config.yaml
hidden_size: 768
head_dim: 128
hidden_act: "geglu"
norm_eps: 1e-06
rope_fraction: 1.0
attn_scale: 0.0884
init_std_qkv: 0.018
optimizer: "muon_variant"
lr_mult_qkv: 0.7
lr_mult_down: 1.5
warmup_steps: 200
final_lr_fraction: 0.05
doc_mask: true
train_tokens: 980100000
dataset: "wikipedia_en"
Each number is 500 + 50 x the weight over its row's rms, rounded and kept within 0 to 999. Layers, rows and columns count from 0. Numbers have three digits each. The size before them is the row's rms in percent of the matrix's.

# layer 6 MLP gate, 1536x768, rms 0.0608, rows 1303-1339, columns 384-511
098:491472501503473423423535514522539486533409498572442453501519535482558471587600570504541513460448466491465427537537500527523477500501434451537479450506482438425555423578437499500529519495504442476558474602507481467521599503445466543474511571551445483515594478492532482570442458581598530535497574544449506527534507548481480502574492449548496605442397551385491465527463427417460535483437
103:448484546567509517534448494543451513513497473546403533445522523505430503542456591471573510518547408512463500468483428525500466450539534531504496564459525421423452553428458555550506576425482494506499518520632449419612530494426496530531435478414473498475552485534572499527527478441415474501538400460554503526554493499478475455434527509439518493461455473424593562483470470424591413459497
099:533466482520562494587535633470555573490464496627533462481580477524503521595439445463508516547460497467489536477472463579474500409515505490522423527564570483473603435488544477518511478612468446472548571513559532412521542464443575476573398435508562528547496464505555602522573461481556462473463499564559507472598506403501522489488509489499499482503477467557533476539458526465463490524485
094:485476560486517519571501603541528519565524487411500441500495477534420504404549525496501542575485523525488544490428484498522443566509564480462569524449511464455548476510454491470532544552478549502464428490500522579488461491507401447581484488441470502491417481514454535572469522501566510519532492490484515497517512505400463462492552458521483471495485529508591492476443533457485573528477
101:527528525488516547453415444544497505474544464494509578421496458536481581497516542485468503540596470428517454489566488501560493574494569573474466449445508501536561544543531507453469518508451591489489515378544405528491405480529450505514501423525592419492501508522511472483420555499464430461482522610434455446456462445571544438481566459420525454385409464563550538459556523528440385401438
107:545500493497554426432439451531446507557424521501514496564518422446458472508549453533442484484447509560416561489484495516579506465479480540518529491536455524531471471572465546504553450496498489360521402523574516577572532457491433376611504570564439476443450502510463505598535549510496501493456503477478497604516457523508505531453480562492492543542438416427503542502535487460497450501419
104:464541517466483485513470535491434453586543463459401652530556552460463596427561496516456597500529478451488492490460483504454469456476419451547544444498521494526580545508528538442498504520448553536503509480613553520543483526513452490505447506508432463502454567537532464432634547532520512497529526526542501570487466571505527486554472494330444446605544495480498435495486412531501478559524
100:545518448535515406434437406561544454543512478560540592495488525503470585458546558520509471529425576469548464565473457581513542350525574461541559536473526520574641502619485555534488488533473568547512493495542540537484410501577491484363581530489601407529473464442487438592481475518534549497487496512497482557586565455453536590548418494553482495563497499498455571495518526436466457454509
098:498524489608471636442509532481529542555483488578544511512487522426584492482512393484452473480471426478516574573539456514458411492405495476539457592519471512512417462456466569462567523499544618621495468523477520445491425547503528494492558541573598535455608562422469475478489543518488462452529447469444475474525494518517532477502516565498463470466458510411509481444559475500533460465547
093:512479457469512511374443493468522461609488498511470459531559418526481510504479476504495546536384551494404493500468521554506475436417503598420425464511521479505546468549581428502432473507388530468515475426540570460415474471500504555546557543482523573415472560502587486495501475552442516602508519476497366602546633461434406575518483522457549510528506527581550442552530524584471358484454
102:437440490551434479526577599506452482503453583563499561527472472477483486547471399489493482617584452571532511528551571510461542415507457422446608503545434478466445531476497380511533408522468550513415425521512469513513514507519431606410522456577505475514532545468443549484532559598434554564538455424510495446479486532475517436466551481508438535528457537532485521463501455515535454517536
096:441451522537449492517424524401435521526452556459360488536568601438562505479474474545519562541509332420422578482530502555494529456499547484501435593577480473591511561447542470499483563576439517542423452532542589585533446559539549496462417487557509571505455472575472514565531525533555482469505525543474528537474462551368550505533543505478384504491510528479562633452505473552532552519491
094:423626583533579529486449566557498514518490509557544441606484469482511540516535497514524597414519455495451451569511482539515450558483502513625525470448510484426480562390441489472627524579474519489462486560556467540551392528463512562502518505495536563511429557504493512545444493541519472534536470511568512443505468398411425557472506490516482541505415492530539508595557548446508458522514
101:521356524545470512476422590526410480475543456579413512444460431509424413536491543565508614531581561445366535447439527497458537367437538516551462466625480536424515423494467575433560483490484560515472524536524450524488455474597433483490502529397533480512513493504491570574506452408404507599469552459493488569515447492481581480476445448540497496514427484513518523467433538525498541483443
102:491434552453545506503465476493457440531499544466575573485508494490523464436471448489491492526593556601527449457440502584500514497453570455496490502453531526471547581475594481468549473422505423515418455510445539452494626540555559543468486462597477469613441532530549419432574528485480488432480609389509479440473427527433450442480544440464525516493542581444458478494429454415568487502508
104:488542521584529501482576469522491536445538465565498507508556477407585461603624526407527472514464533446440510513453481479563541435446518441550539480518520520566581506463493636528471465564546575485554444397529479506521467634562501483575494512408532489485479592603516490498465484524539451453449522529430503423404490519558569521586548484517454421507572433523568444366529550503544571496520
099:447502505473463405570457523436505500516434560582471524580521462359513501501560473528455577421481538520572457517488516577495463508517534491503512450561415502453517494489528511455540479431439624562445427431639500457513509503452518485507581539460466466432475491528513465460547525571573422539497560454542433597587499461548422493495574467475425531442484523542506458473481392518474434513468
096:627506392457475551488543547424534531547478629506555500527471443511537477521520503466462580537373501479522567557509459482516505465468541460456495563516512471591597525518490477586499461472521499459488572448515529429373498472513454493494471534475524469498467522370581473529503451561486393523498497528436554535551456566559456469398500543485534479498518522527513620394467551474465588562597
103:549627483498501577437501447481460532455444528425516598532446502482477460572410511496543431520608565525519393562508467447538496546461505468506579514495470458459505441492521470372504457455478534435481467530531607494526600418590481542458501532522463433595472455482594483473600536453459540555510512447523528486505508519457479505518537431506511455513482439482465403478470482454534494513483
098:565579439550539479488468380525367505397609579426540398484507421478485455449535495580515443518513492347382393529479530492511523506544514472547557553458516446482392544518497499493438482544511530479501538548560574512511480393408570417522523514546579535473390552569478437536497630500480550562493533508484573576533563493499535432475444469544497529475474576454510444493592444546512498456428
100:486513416473532505501525512492454497444414484416478453509512551494496522557552457421545528517514491506505371517530571421483415525473480471506489500472422526484474480536590599567425417529406520505479543505524523592526398499448477449431500411497417455515552473428541499465442590540571559547548578496461435441511544502478442542582507577528530524459468478551523477531413501478519486577530
103:480514540442560494439523453526468510505473577466489420393407526513626442443551515448383506570500542427520546551480524493527533476478468511395450462543402486520454588490465542484432581455541496546479408561470451584510593574532545475427471422522518445472535436473560515491546489530393462510432507514552507503620568560502483513467509460499439483562410564502537440557522501454588499570550
099:502463539436423499458484491409543586477415540539469590528526514481577525470380475521645511550556461424548499411543517571453519433405545426549537474487576672475567482536518453558591509413427521450471466391482499567527512503493507453519461427554557512484479503457511523493433498501607415553529533580465427518547458569486563483550569515451397579489538461464475452460366515522481514509497
098:499560452503589514559494513441411542515545589445458501489463566497445455513545485567462559511500503494533495449560442501548524525497521459493491417502512558501498581500527624506475465475549490437538545462489424543462479517509459516497454515475441555408543490447535450497569500497533456578404394536490556553530564486401509434488531484495423443518482505491572444488517530419486469511538
101:548464581487435476448491444456473521452525449524530491479468558574406440546574533465566505388478479478472510544481461574601542468467551487504442402438535470488464468546479460490516529459474531505487587505468453539479561500579423515537432613516568511508477450511420568544494509493483437492517497487451463535580559507465446434600548594561439524517538373481469538530489569614510621516485
103:486461437543452510473451543531513500466558538519521516564431446429435497513544418600401534474569508491386542528491579592628535454479519478503504546621490474410493498487535428390564446434462437429439523572487455559462518524477498638460515532554466450485469483456492581495554577449443504499502503508484559534428484430474525476514519448506571506509550553569544595529551511497428538551464
103:535500509543532451526456500495447415438532543518435495558449507471535406433468518556451461481513526570567544459494525487531473495540470423540504536396541523526436596428422468463508484448517545452561531553454430527535558431562384491473479527510522479535407524508388464513487447521552496483522462430616499495466538455491604472402528519504570597515527496536532518401498495583525454427535
099:510487475487490446411557482475508596419474584504420538521544451528440539507552366540564514573455500555531502490551442448488428513452507353523501541478433572456448446429537493543474482467456452475444497535496459430436486545579515557490491611425565442468480514531496511395466433591539516593551582506546417461494320515452545500491510415498462454538449569471446512497416544518452614511473
097:489443517488523508435515416568484546475484553532582466465505536473522569426510474528451494456503398580555584451537517493509439586484582522526390509449518541565437489451475401514412486428434562469538499498400454428520509452569531481506514528436481539458520498476615531519504392569424528541521502512552461574458443588500548475474483556520499522509484418537545486556525463500496535534546
101:545466425504498577558525476512507572531485520499500507491596535467564492557471528511459527522499526560508530471536515487520508468525571465585544500496433456538541534469483420542497459505581567553488513598546486537614577537420516360512380465521435502497492350531509462500566578460534565467568487504495526482483507461457531531486505567521559455439566487456548555425528449434561497495512
099:524578511430523481429502492541449504442523543463465528485454474505545525471533479569517342490544528526513548404451487522522506452492576387493533466493564577510435510611492430459396466536515465538553582500541460535512514489533484517453486531500523473538468438472329530433524411440556516458462440537537513540417458540507537417549446429472458566570407537581501443507545450486443511515613
101:450462589574419570468494479523546436514434517492490535502445458525490564534464589468400545498515468514437466564485527570558432551577505461480553517468448438509463532488495498496509546447482519418389493560492470546435455419532526471519496480466497528566519435536478536584493489487634567527513539462431538479461434466549574410549443450536585491507553470474551497485498527503540491490477
095:501518524459443487546549517524498476407471463420504435582414599423402502434548530432540524586525515522518473591477563474472494436473444521568525497437419533520483536530594450535552462504430515502506461532535472571555432419503511538549500508447499554459572436527459505477443584492543477432538570417459502542540480395535430494502565498540486576482460573492511467485491472513555459456467
099:516485399473439539507533489508476500504486513429558473470523560500570519530492430542451507498527544511488572462591502514681508516542517461444434512518510474519467512547508516573529463633501571512499499447489514476425469560448494467458491491534565593524461539492474431465463424466585547422504553441523537491503518660530454539601573571568544409474491522481371487463537403496469565421499
101:475445436513425463516539487465458555504577495483471535515508528493409466579511547545537500445525490471515481506454479513457471492552538408454346452447483580406464525540553453451432538510481589538561459493481552468582459447515436449477500510565534484509507544511484471527498470494547474496504547589430337448538480531552575492464614488517455568491416506437552446530614603591432481538529
097:423468531463400456475469433459599486449485509481501552563441453451494547443558541473455541422493441463465538480447528492454501561452521441465498512479581503475478504437482516443523534554494548510537516542491528475511421482475431513508488589498453479421476498591513491496528513526455482414549490477571447546505465593483502446481544496493515464588555589483510405512495471436532504480426
099:501544440489510596487500474463501569483506505542517514604519535450516491484497451441529482539509479514570542506438506661549471493550474483524406539485508487468475487516592550460423503528429548558544576465502535513437548481555458548494452518539445575597466541439468521471451490483484571478565529490482383516389438554521442489509527457623472547529488482549479503532487503534490465494521
# layer 6 MLP up, 1536x768, rms 0.0647, rows 1303-1338, columns 384-511
102:463426501499402515529466506434482490508499503501590490491496474518493489575511516538501481536525484494504472530570442461524537550564458513473442419602489396544571418523484609429479527512499405533484426491420478454481528545508479524472543520589529441489550492530552520566568509472390518581495505487505499553574503535528550504620551476447512517516446473515636510546476455568474428475516
109:562471498444457441522555556532460543508489502461546450457434495484505433534454486410516595477502520533505598432522613447506473533418581511524463468583487517508468475489537453528530527606466538490503489496484469476521540530525467455470521459502566458488424477461545594617526545472544504424474446489607556490466446418602609456496394475540465523526496438581517455509512484469444523566472
100:473506475442381428486451547420523457466518539577439472610450485456476575488436444410569447603569508456542543428489575543556493466431492460505525539477549487471458565538553505562512470535474535435481487489547601529593460459554536438553493457493559529494561558551573523555449489520629489492532402521491503513502420478413491495524486475558487564471581496546481418594500526430510559441523
096:455427615526484524533479547544560500403474538451406491580529435476443565578549535423414514517399376483433426578402509518560486548525533460473476478459475436569512440461505485468498455583410378551519552565514508531558504475530492581440444531469561502609444540418426546518452522482479488485495436465540494515452381445582531475527472493495412539544495469484542493413570407455543533523509
101:493418402434511527401402527474484475631502462512512546476515453546488508490476471441549438502533563486522428582473452434439583486617629476488562537484481572564507465465461469619436467532522479401539468553500513523527465482490454582396572440501516521546479505445456536420510476525583477476460439448478417500462527505533518475468544435478443527406517516533507584561580456537551516571485
105:425434480505462456533448533444473491488453516565498494582418463498509493511540579539461437448548474508505457581480500474539491498551537550446531532487593601464441502531473405533547471630489500578503471536670498517500497519464444519530496546522547554554575466454532505531546434434427564483544535565472506614441512513393460531472522446500562517420572465408487546448538475453470528465497
106:470635556484587479518502547457528462494554435519616546473439542575494510496565591510573522529499536437491618495476427440516454537547502530489454547527462497430565482531497501467560491484519409532508530544507442459498418448463517447507465511470474534459475540513482501484611449596573495524470441500467446419462549422573546536467478371490573477551501559496501533481553622517544415593396
098:603562505509459444496624521590543450500488581394634508492465412415419559543482546455512507501614434367532452517534536559543547530441502437570464436504492507499466515535481510411517502603530526473543481479515471426502511517426451507419491527465496499388470540490420421514338543451545540459421506507465382471596574439631452536452435500500445524593504498573527552580511511491478492493480
099:481466579547530648429409518503541476485451471481581571489602469489457564505550514473483561432500493482501517598467484394540471461488475516504505557589457548461578467542481497428460521457500515455493473511448539542488516498525434512472494456484569377483589538450446511460574467482506475452514500493523447470455452543544447458498504514420577524553521558428445423422507596478534462446573
095:438566480512582516513540512530463398458499528561441532482428535573426482459604495542414432485523544442512494500562453522443467405498475427536553505440488426461436553543513504459493595466402515492486510572460533407493540413454472363402494523441573543486478498527501516530450451489420606525612497521531534453455557414575456512474495527508435548539453610505408568453434519432494493503494
098:511530544473602533547449423454517479411510459490518468548477642501524493516506509562457451538487465582452500493383499446427494532572430489516541500603445453545438602380441475524555442449527501414384495498541482468605420588425507478422403541433489499496537488487425462480503474440420465424542492505520552434477479432548546486439490502475511417517500519562465486457474513499512489417470
096:417584570487568464470417505444594428588478448515486503453506530518458492459475450543526413538567524645496460525407494517501496526514417518518471493474513504497494426517480521527524607523507507458523552545446502516453506444518517488490508485511465489519474431610514414403578471451556615568431495466503453476529454471585512496478478470595521505510498512549432455446545394405474504560500
094:454444515524539520526414468589405557491448606460498518539538483532518559509592454519513390504564549536592482515511457514570470379449567488437582532493396476490502474521571508584504466469513546525473497488565446565487513438610462502575542419543523521484470508542514592501517492544517472465494424460463505499504536529497456502507580551497602500589538537522547596554499525568499552466511
107:491503521449530502474439352543476542555550495433483515518502490452463468439492528496543512501533422603506565465526502471458590631564507459453552462527554466586507479462532485522468465461563427420545514514495482532519504474560517473546494559549493559446517565475432529587543528464522440473508486513508407531499574441498425530465583487577567561534518415522523422514538465476488450394557
107:479378515551470568421483456447506500550516498518504475516438503502478501511587484482438484483502505500431521492416528530491528476540527519486585544624563513482438461543425509537440509542490533538543550448495467482458506529529548630562472584544585421500444512568469479590521525398538460450464525456618417504423565491419403480577529517486531431462427477453488530530588455529437465388443
108:515460521492445503493507578547498498481553467455429491436473589494471498527483524581512455450512546517489460482521523545562537543438508488509468446567459417437465534444425602529509530436563434558554557466545643481478491496464543542534486347475468486484401580475539528513468548467539494555508451497445523513541449510529459535503555622454495446559504560540456494501593519489471492420389
104:574491523492463607561485521518519508537482511544446546555532507421446529529489515471499582399451572482494520476462604502476510525523446447568491413479494520488447505576415507471535500570489455485519532435463508543387552508555466432575460437577439529600454508483520509471501543572433561510538509503510458449572613555507561435553480507544530513439464502499522500456592511531475446485463
099:478494568466541554488431542578468563479505516573528470521440569432556546552586498401479423535499489478533494447441628440482426374481542553475504485583538448526498506512501426501520605499448527468417559508501439560551454502492502590538476528436440490521505528556495481505639479609426491526442467452538487534413604499553474539415537481474582583461536472500412541454470464447449561481532
107:499501528569524570489404491420488580448505560470430607569465653545427465495492520489531516449422595554615509557484408515414459524615456449546456454492521508545573498496527449544469478510501474585526496460510513504410492549501488470512416477441537403512512476451505488570437564515472524476550475523449514464503481441492494472388576535563474456578552514406498628596490520420539555537594
103:530439505463566478545540536390551526447430596458479484549548536545467488546484469513515561474465450467544452515443409576549493573538548529493496552430608566498499502543438491579549545527460473516499522512474510573563557476455506499491457447505501521479473487501458469487618512518420530537529449456454438406527496467568567473500505472464365460542468574419509488541469554453497570494626
101:533602469472498462534460443489537567464549485440531480476492489497468500456515512595496515430569586462487397527583533503468538496456513491448556549454530567569450504479537528496518512531463565417491513464500397556396538458470531525550526520471449485522502467539445370532463465582480532580380464510522519494424505462405350501418425496479502530545549501505468588523444477488518582479502
100:496609442513501531489415591465599484415602542526504524508548454425437611474499504479531531549465518490564504555543479490509458459524474545578553523460528466447393462531443419564517451528424419558493439463520512416500401530478475523500501566446447411473485526550496439470542566491465494473509492506461495523548441491561502553488559613456604412576354528500462512567481482432501655529554
097:503491458521555483444494531488451449493542571566526525471481593526512446523540611629472494422457414570603522494567592552497479531658566497441476568527429540567474466510503515471504577446461516452479414567568443529513494470509482529501393555609466491551521539433506444552487425467521531545459461502413637509432562556512525525566498490466438456457423518529407484514499465449524577483493
100:460516552440555540493518432507560538548544567572509525463483520515446513601542474464619553552450429469595488538486552470464479539482579478452466464494522480545517464524496549571510504495525517595570397478476454580558493472488475458384491524403392426471503547522491470626538545472554578550518482531538544512398481478436509434490463542528516455411426494513389598568469370482515560482473
106:544480511552523498443442423515505445474473431624506459530576555472494514493577422495600481539472451512479547505495512526488536551543465445511451511464506430388411508488466482548511554554509519486623484502561595515434555596491431582522408518472489521503539489421539556481435500494492521487516525472534534503479562525503538412544516513468424517399497475471481412502562568515380506491491
104:566453397557496436512452495469519519504449501499491490601453584642544518560555423457492571482498546437507424533559487436475444519522422491465534426443422493506515614572523542583474541536663526617595510497553478495413561560446456423476551602512511439598482533430468467495501499565557490543505486451476504577460500481540534529401471501467548458552532510484456450532557586451506431521543
104:447475585466592468549552482588518597507447477501478503492495458464385520557531509505601545603594466526449463467442534473396637509642519440484459589525563448479467479528510446535527523467479560609520450453413562467504456541603516484414413410504507400515448511572487504431502496540538435546575511439540401536526511478450479464459393544598485432541498512455470458477506524504453464524447
101:475425484483400566482466575486525462561588550514427406521571458451542528502425370454441453569543553567528466480468393542535528494513430479476523504471574523570500447522411551491535511537454569453521351511526476425519494451549518522490444532446445509564515522556509619476457575558545500446489550525468473453475465507444483455615560635516567489537387438495565482500451482552481592445464
097:458450496514397499498503469466473451516526504464474518561553466526564495493393564508570471469500521448529451588519486515447506463470536503421487512503605472476466463492506550540519525497581521480530550560502495566544493517499454519459540486555472479493459464483466529509480496502547405473515448593515452394537535582545425496437509515498460423421567568503508535554468529526459472531555
099:523478479590533485535502499532514455415470436423443514446435438540525547465487606575487417480528516346577507503465554565519491512424448500532552493433498471485366571501492486485421535497561540532487501527540504463481501489480539536440469446473523543440437457468490474528484531548527481506512491488464529544518483477550542467446569543585497618530526418475505501539501438673490564506546
096:423508426477538502505629445594549450450572431584463513541511477404547596461472524477376489513425516531450496556483517506475516405492454516606433496538448487550525527545511529415541520423485504466488458461500545564500431541585533568489595525546504414555539495459508534587583465492531536376531498483582424544459579446581532436461532471538488456440601482504483509514469503467405514492467
097:476406491502513513557444416524469431465581566542561455503486485507377509556450419412591414546507476505482445466528537460538502536493556513484497456452568472466625574454474429486483464477567450521543458521450498386473441539566573504477465459564546436470555520442514477463498489484527428409581599518582500504444474566516439517500477570521458528464489406429512548368443519496530462579500
098:550580482536502450533548510530415546372419458510372471525447443498480502463527438443580548565461519493471461483467477489433571446572513552494447548420504563439431505464529500487493448502476496491499453409572500512502488491536490549494564467521545564549606504460545510489523514445449563466459465429474407496442516540415469477495501538427421593432531512467452455575407567484516519457465
094:534509475489450565503464524479427408504417424442505500522467449523555501424467390465576528459472496444516517482507505468466451470447484549505473521519549488491501488445527488410470511491512526436594457461428512461428481412516571562556522509583478495506547390497525492560561474448502420520485502526492557554461491548625509438492553455524589464431416548367519546428438415545505451573491
097:519498554468445515486551557503450622573466520503655546568488474496593534566525551491489501504542429473481364491463568607408534498424592483507425520482402544440488458468470484482490483496584495477388565476479592506480398538470452496505512493554557481508592542510434482505545458464572442526524422489434476416426476502584579508487427531537497511388470467481490473511447451565422557444559
100:452405512509588514516487443495395528504377434506560505364483510519520558507474539422431534588502444459491444496512596502508464460521424479510438454412393526499378516513544514484627500570442460468464482492526457453473505445558562507467461466488578515510518558574486453457434454472557484470517512586485580476448482505497432499563427490552544540571435528471595494538516424578465538502487
# layer 6 MLP down (transposed), 1536x768, rms 0.0631, rows 1303-1338, columns 384-511
100:538535575449531492525449510478527427457446532450459547580481588516503546468533547488471475515498488576380432450479456536416516565595497586490485493521530464386544523462600471527413493581489467514497449480579467554473491527568500470438626412451541505497555503473491485488488641503452534487549429492455525482460588508526522507557594457475479544410536624484570550570464461539495525585447
104:549629488394393544473489520514552498472434527402511373558443484437339519501540446512518552408603519575482452569543427484542584453513455499408485477573478423516509438528542448416510466570376552484548404402458478504501455536496628461526468443548470538484478444526520503536469512502544434553542557576494521544488562553613544557511461509427586460458550454430464408478524511506533581438544
100:447490385535527514507559552430541480489491493513522446535523522500504542506566538423452528516580512548547501545466537538558487496494552458473509442509462532462489487577498452502532584435503540538446494412619424469478510594514527552474491523537543443522532541525549495506449480494526548522474546496566517541428476483409477465405494526508398443585480498621516477566510558483531489602508
093:565543492555532554443498493487431610517577509625499546398455565526569535498510521552545512513479535509578525515543543503487441458504462485505519497451611434540508435493544612510485478487540553486469497524465506509437539545443416498430608463505503608528497549647543473455502556470475430449444506522504465514559608548486508560457490614491605499538541504507454415497542514562493429547416
101:505482539480519547538401549495492526507565579504498525550524527469439514492376579527442411557515541464445476585460597505438385524528524526475430520436487524406472453495502467537490582419522462584427539515479548424494500581465500493502448507425524554458478427535501433489525479509558492532447546485492536516432542519487470484435360546501488471562528482541430447547454479510413444428379
101:500524414540524508518533494515493493486514519451495404574419523443509411487543497426478516508512513514569535513505539558417455558398490512510554480581511598463424537493479528459575559631496516468476443494474505475548473450459475537563575522449483492516390605484531462538544506489544482562510445425538574524591501497494489507406453552518501497585432411529457498484576476391576542583432
107:527427569503420459550519436491545529354431505505483372559475507528579466436512481476418567452582552481526498566597549553545511618452487491481446587490450381495468502428451554461549442495545442459527473437488461514513424427531478539548515492488502486468438437447482513548522498563472555489541486629489499567538501453589580570451537429433540440507456504513547510522532535530508464500380
096:437478448541553596453566511393457538488444560465539464491545487572490470511441564520461530520590535566447566504441494547513539459461522511601537491656472507496576394521612533478589460572459548437520461454580478563424493512450585481511405373562582420545672460490461501509513539535514432428581466506562467517457449510568439470477506584520447534498503505542464507427475574570493469589532
099:520461469453486454560515455522555420454539487466502536477505545454492640501601476539473516467568542564440467506454448482594613480450484492544458590429587524511483443568477584620471451518503537475426408566494430519427504509505412449527497636467561511470531493523466459530430475385517512583497523545526554558501570591555553473438480447526556530493503506349462537539515514457500426428529
099:380485562474613430549473440468488409529567432456494450459499575487496485418505514476576590467561588506564539541530553516488519461489505455444454491450581482477545448463569502532542443512522466546484580470497553524534574567505501480470536476518480527472473562517509493369440505488443572523557487539617503501526544422646446565581476506507464484489459520500459441524531521472507497533509
101:519551494459480484499451576531471540518486488444424517588494532551517492516538549426494578507484473501544421557547534563468508500469437552542535522474523457457481533502409506556457488451471479471535450642504549557454409462485502541511496504477498447460430527442513479529515515499529496417589573505554440540508484522528454518530443443426466494380406503488445467434432494581467584545473
096:502547451413477439500530494480491590504538538605463511550530489437517408522480521426571488591495412502419598494544544523509509562487512403521602490492542529540545405463416424561546533459505474459395461428544581479424483510438470453479513558471495525427589500445535513549537503520499561529412454511604543498546517563524471448506426460548520525450559545470454554474457478557553478503592
093:587491470452528442526572475398459466501520580521512583518455478451420485619587476553525503544527466494557513474459540481387563528513504544517473497512449562555499530506524443474480448552531466542512458532479519475527408533370437509524533544526504489526512481432535495517501445516442582468537573536452457478498461495484565460469457462588524402486478422457414543485441523578416491555446
105:555448500532535459559490488508478439545436503471488567493444544501445465499505499457489513427514416444489500463532495501465549587573554541475524521517472445466595529540507501431491463490449471461503432415530556536525454546448557528544578603520430547523616536529500468517583531465612537477604609471360546387421592477571534550556632561440491551548564535469511454460457445509501446455420
103:494567472404462555575536530491526519511524588503436470517501534486509535447552498441464612476405547587454563550585457470519540511422499483499497437500417550555561489536555446542536533607471497495516617473438485447480548557475450396433505460559546482551499442465498488579576544512554499530517521524515473474497513443531526486544503505504552562596501451389499546491542450499510511411593
104:460515480562530388603524528577513566478515541532548496484468572554502470464493505513630445462395432436458512439567540530429484535453429442491497521557492592404473515478532599532558385550501387471478576465437486431469495467417574567422532534496494459426434522434527437518453535564579456496487416468496493525543482569541455442490459518468484509481463467537417538428522602447443423473490
098:483514459532553464508544462502531561491521476496494514533558427584449443469499475467502505565478447443536501528485536534488526586553542449456470552457549492538621409376497469565575527486549524598482469438483569531449551505592487483494464530480478535501627520522597526501593433522577528404508454454554515441441516464454466590519423441503464464485515498534456461544546495555410491496470
094:534580553505486531464472445490572523487513501438465571450607458515507482442455536518580522484498506526461535597406521553527468472448416410419400402531472479512462562547495543551461480530482449533581511520495546443504507494491454496474484575436429437437508502528480485499540524478444510588622516379595483490525501483544487465492484526505597543508480479461472430534568591443528497489606
105:504510399534530420546499524437475502437430469497498533545506488543529546531511461395501567432454523474555500624522517518526469451547566535447540440524448536481463547519552400554483515538495521468450428468501459476478553453520540482474556530469527519453497475355433415427469502524513539586440451482525572490557485473546472431485468450489506417555527445532448471543523557504606530599465
099:546543444493581546519475452479400581492480518557444517435519537531495557471505608507484460449423576414551456491528490553440552541453576521489646482514503561556498408596485509500500451556524573525424472532549448441530543484557519464454499469488534536456479544448488526498513543457561505493462489522539544498464589565580568464528512554453493430516515522562497547509552463456449560546431
102:467420527332573568452470521550442520524452470507407478515457474528505465414474520464522528516463549446479401573537530483516533520553477465512537546538565454505513449491481544529475441588428462533526641475495492549509438494525513564521601543451530537417483418456460598525512472470474485454514511486405379486418460445435497415484555432510467522533517588555601479515541556547497487435459
103:541487578429486524585586490519547412397476594532522561394452534535505500363506515493549547559581483527411502558463499546479474482512475501477584483546487472481484466510490474460478471475432457452562511467500517478605408549457457539478505408397457464452476483505576497585434529515496466593582454525516484415565510439446459425500507515569488429503471508592544507443598428487472533573468
094:534443416470595519535465599548452504401514469482451550570535491557619474481415506456504520503496435451485472456488500553551562496552424502550422519502572622539568422564559514514481504409465465507472529629543447556478554513458512480512448471501592413514488558551554495433423407437509530457495508521492390516544560506516487484440444552531509524539436440473451582477544564475512440476472
096:509538418505517507471567607614400466478548552582443464524511496565551454512472470452485431437460562518424498502401545497537446433467675462520513446510497595436553430565534548473539517455561519560504456458503558498528447489567570563501451529394465492482405473510470536543556424523432424483538509448530470482524520501433497478450395527475614408487514542571528477379515513473520521435530
103:560414433523608507610503467502539505541473426557510489581482520510421588486480601572460562477460620417547445529478483501478493464520509537447542453452526471463459541565439441466481532486511573457539496462523496503500590523555485518476466504535592470478573440521567479550441591500489447484501520490520471509540443535442500476489496510449496540527607485515526534498448474492466470575610
104:586596480514546544567496459580462456537571509574465534480548435556507527539503513401580506479518441486528547543557500504560465520569505492487562446428475505551498516471506532427587559457508480536430496502502388508480455390435495426465496504482497534646451460468488464447458421518490507473511522466435488562539480512541357378441516470457527481500533460467520479564436516510564411488483
102:422458460543532432532494522452518520582389513555545471506518477539485420572578559420568404535548524542402460586434474537600519436484488496480552533422455470564580512478493492547458507562444507536522453441416495394490597502497554417494529524485455487593439558453378467497527493518479471516482453477442495500493490515465580447582509514580500510399499543428516477535535396485439467466488
101:464527447399409397495553542494480493536525548442503459445524502424544462493549515544498446477569487471409409418644500593544498462441464487496430496469430568557602533431443373534614473458384525409494491504558540463462431509499431504506535517506492419407452594562482611536448440530432514568511452467423529560460458530315494572422473496544480431565424477494451472527540454466508563563486
096:494405476522479480553484624549579456495465524450498572504546518514470504564489439537481566535545506421521433524584536506532506471542506452454613482528475439424552524525464459471525497476508518470524529484452511475479422386486591639552492587546593474462521464434464600524543428508549507503558430493465514532487494504503477474495558545373486565549596495461445475466511494523480538550493
100:568522496533419541487476540449409482485447490390487500520475486478439501562559546499442502464475500436584417551385523510541420502499460515471514551497396498505483578555463482470489519551522396457571541484565432522478509471428563540459490532523491584480469514509411500541500535493509480453457525439412524565523476422519476534496555494493441520524425453543504483520532460461487503495515
099:505529570422486468590469530533466537588551577520449544429471501501511525512462478485539559423434472490456514481582451483513542546455495518553545482475473483551548532498492480493401629555495556494515470529496512506502533489444543484547507468547541472486438450473601458484473583521508478400439581466488629504495567468539441494515518477523425586492445501538481491440527549536458588448478
100:494528556462541404548491446439522539524516456417584502587454514469463485464495573363559438600539510524628501446509557434585490489547418411487545513512554518551487577504515478475541478545456510458484508380465565583377448506544582454439432518477483456579534530342442523466522505448557522442489571535517455415462437524640473581443495513542512524482508440449503562474445592470526544409505
098:584380568439553575519399463521528475516452523485502508529401499423532491487468510464599566522505504506525541511516494531573472593442506425553423500520513521502481513526578476615426544466590521465549484493538542463441377496533524427501486550552460471493500513423512489549511524539442466513474532552521433538547439517440543573533530488538421489417472651507539469495444468496492447462634
093:432457466422463473539429545556451527528546518421456451535504511494568538426611498574434529536513545544491375451617491379489466469573512508458445552415506524434564439514569557496447477554562443499478470436515520508498462448526545537540547460442485574509497421507539487487519486525523506551571510400502516475537434459489512508532448431516373488555594540480574514552441560526573477525432
100:478480519470474451529517504571517458469541506492550460511531504448485457572528499521506458552528498465514458497523612394437456441557460511498510470462539484494612483526571513441414485487413525543650509583585506445555550559418548471464452509545513521504446527450499490461534460482536541376474502499513451497523434507533461479398505566484403538415447540539504550571504461514415485459474
102:451481462515622485412408437547514506459583466506506527535489463505447478473498536564555559517609531517444513480423490513581400540447447420511550444502513483487502470538500558505601571510538490520560491463457535432618473538539482483447524519501579484438511477520366488462489549442458520515491568432554515549519490511487486528508521475523462500572543462505545556552564502485535409548586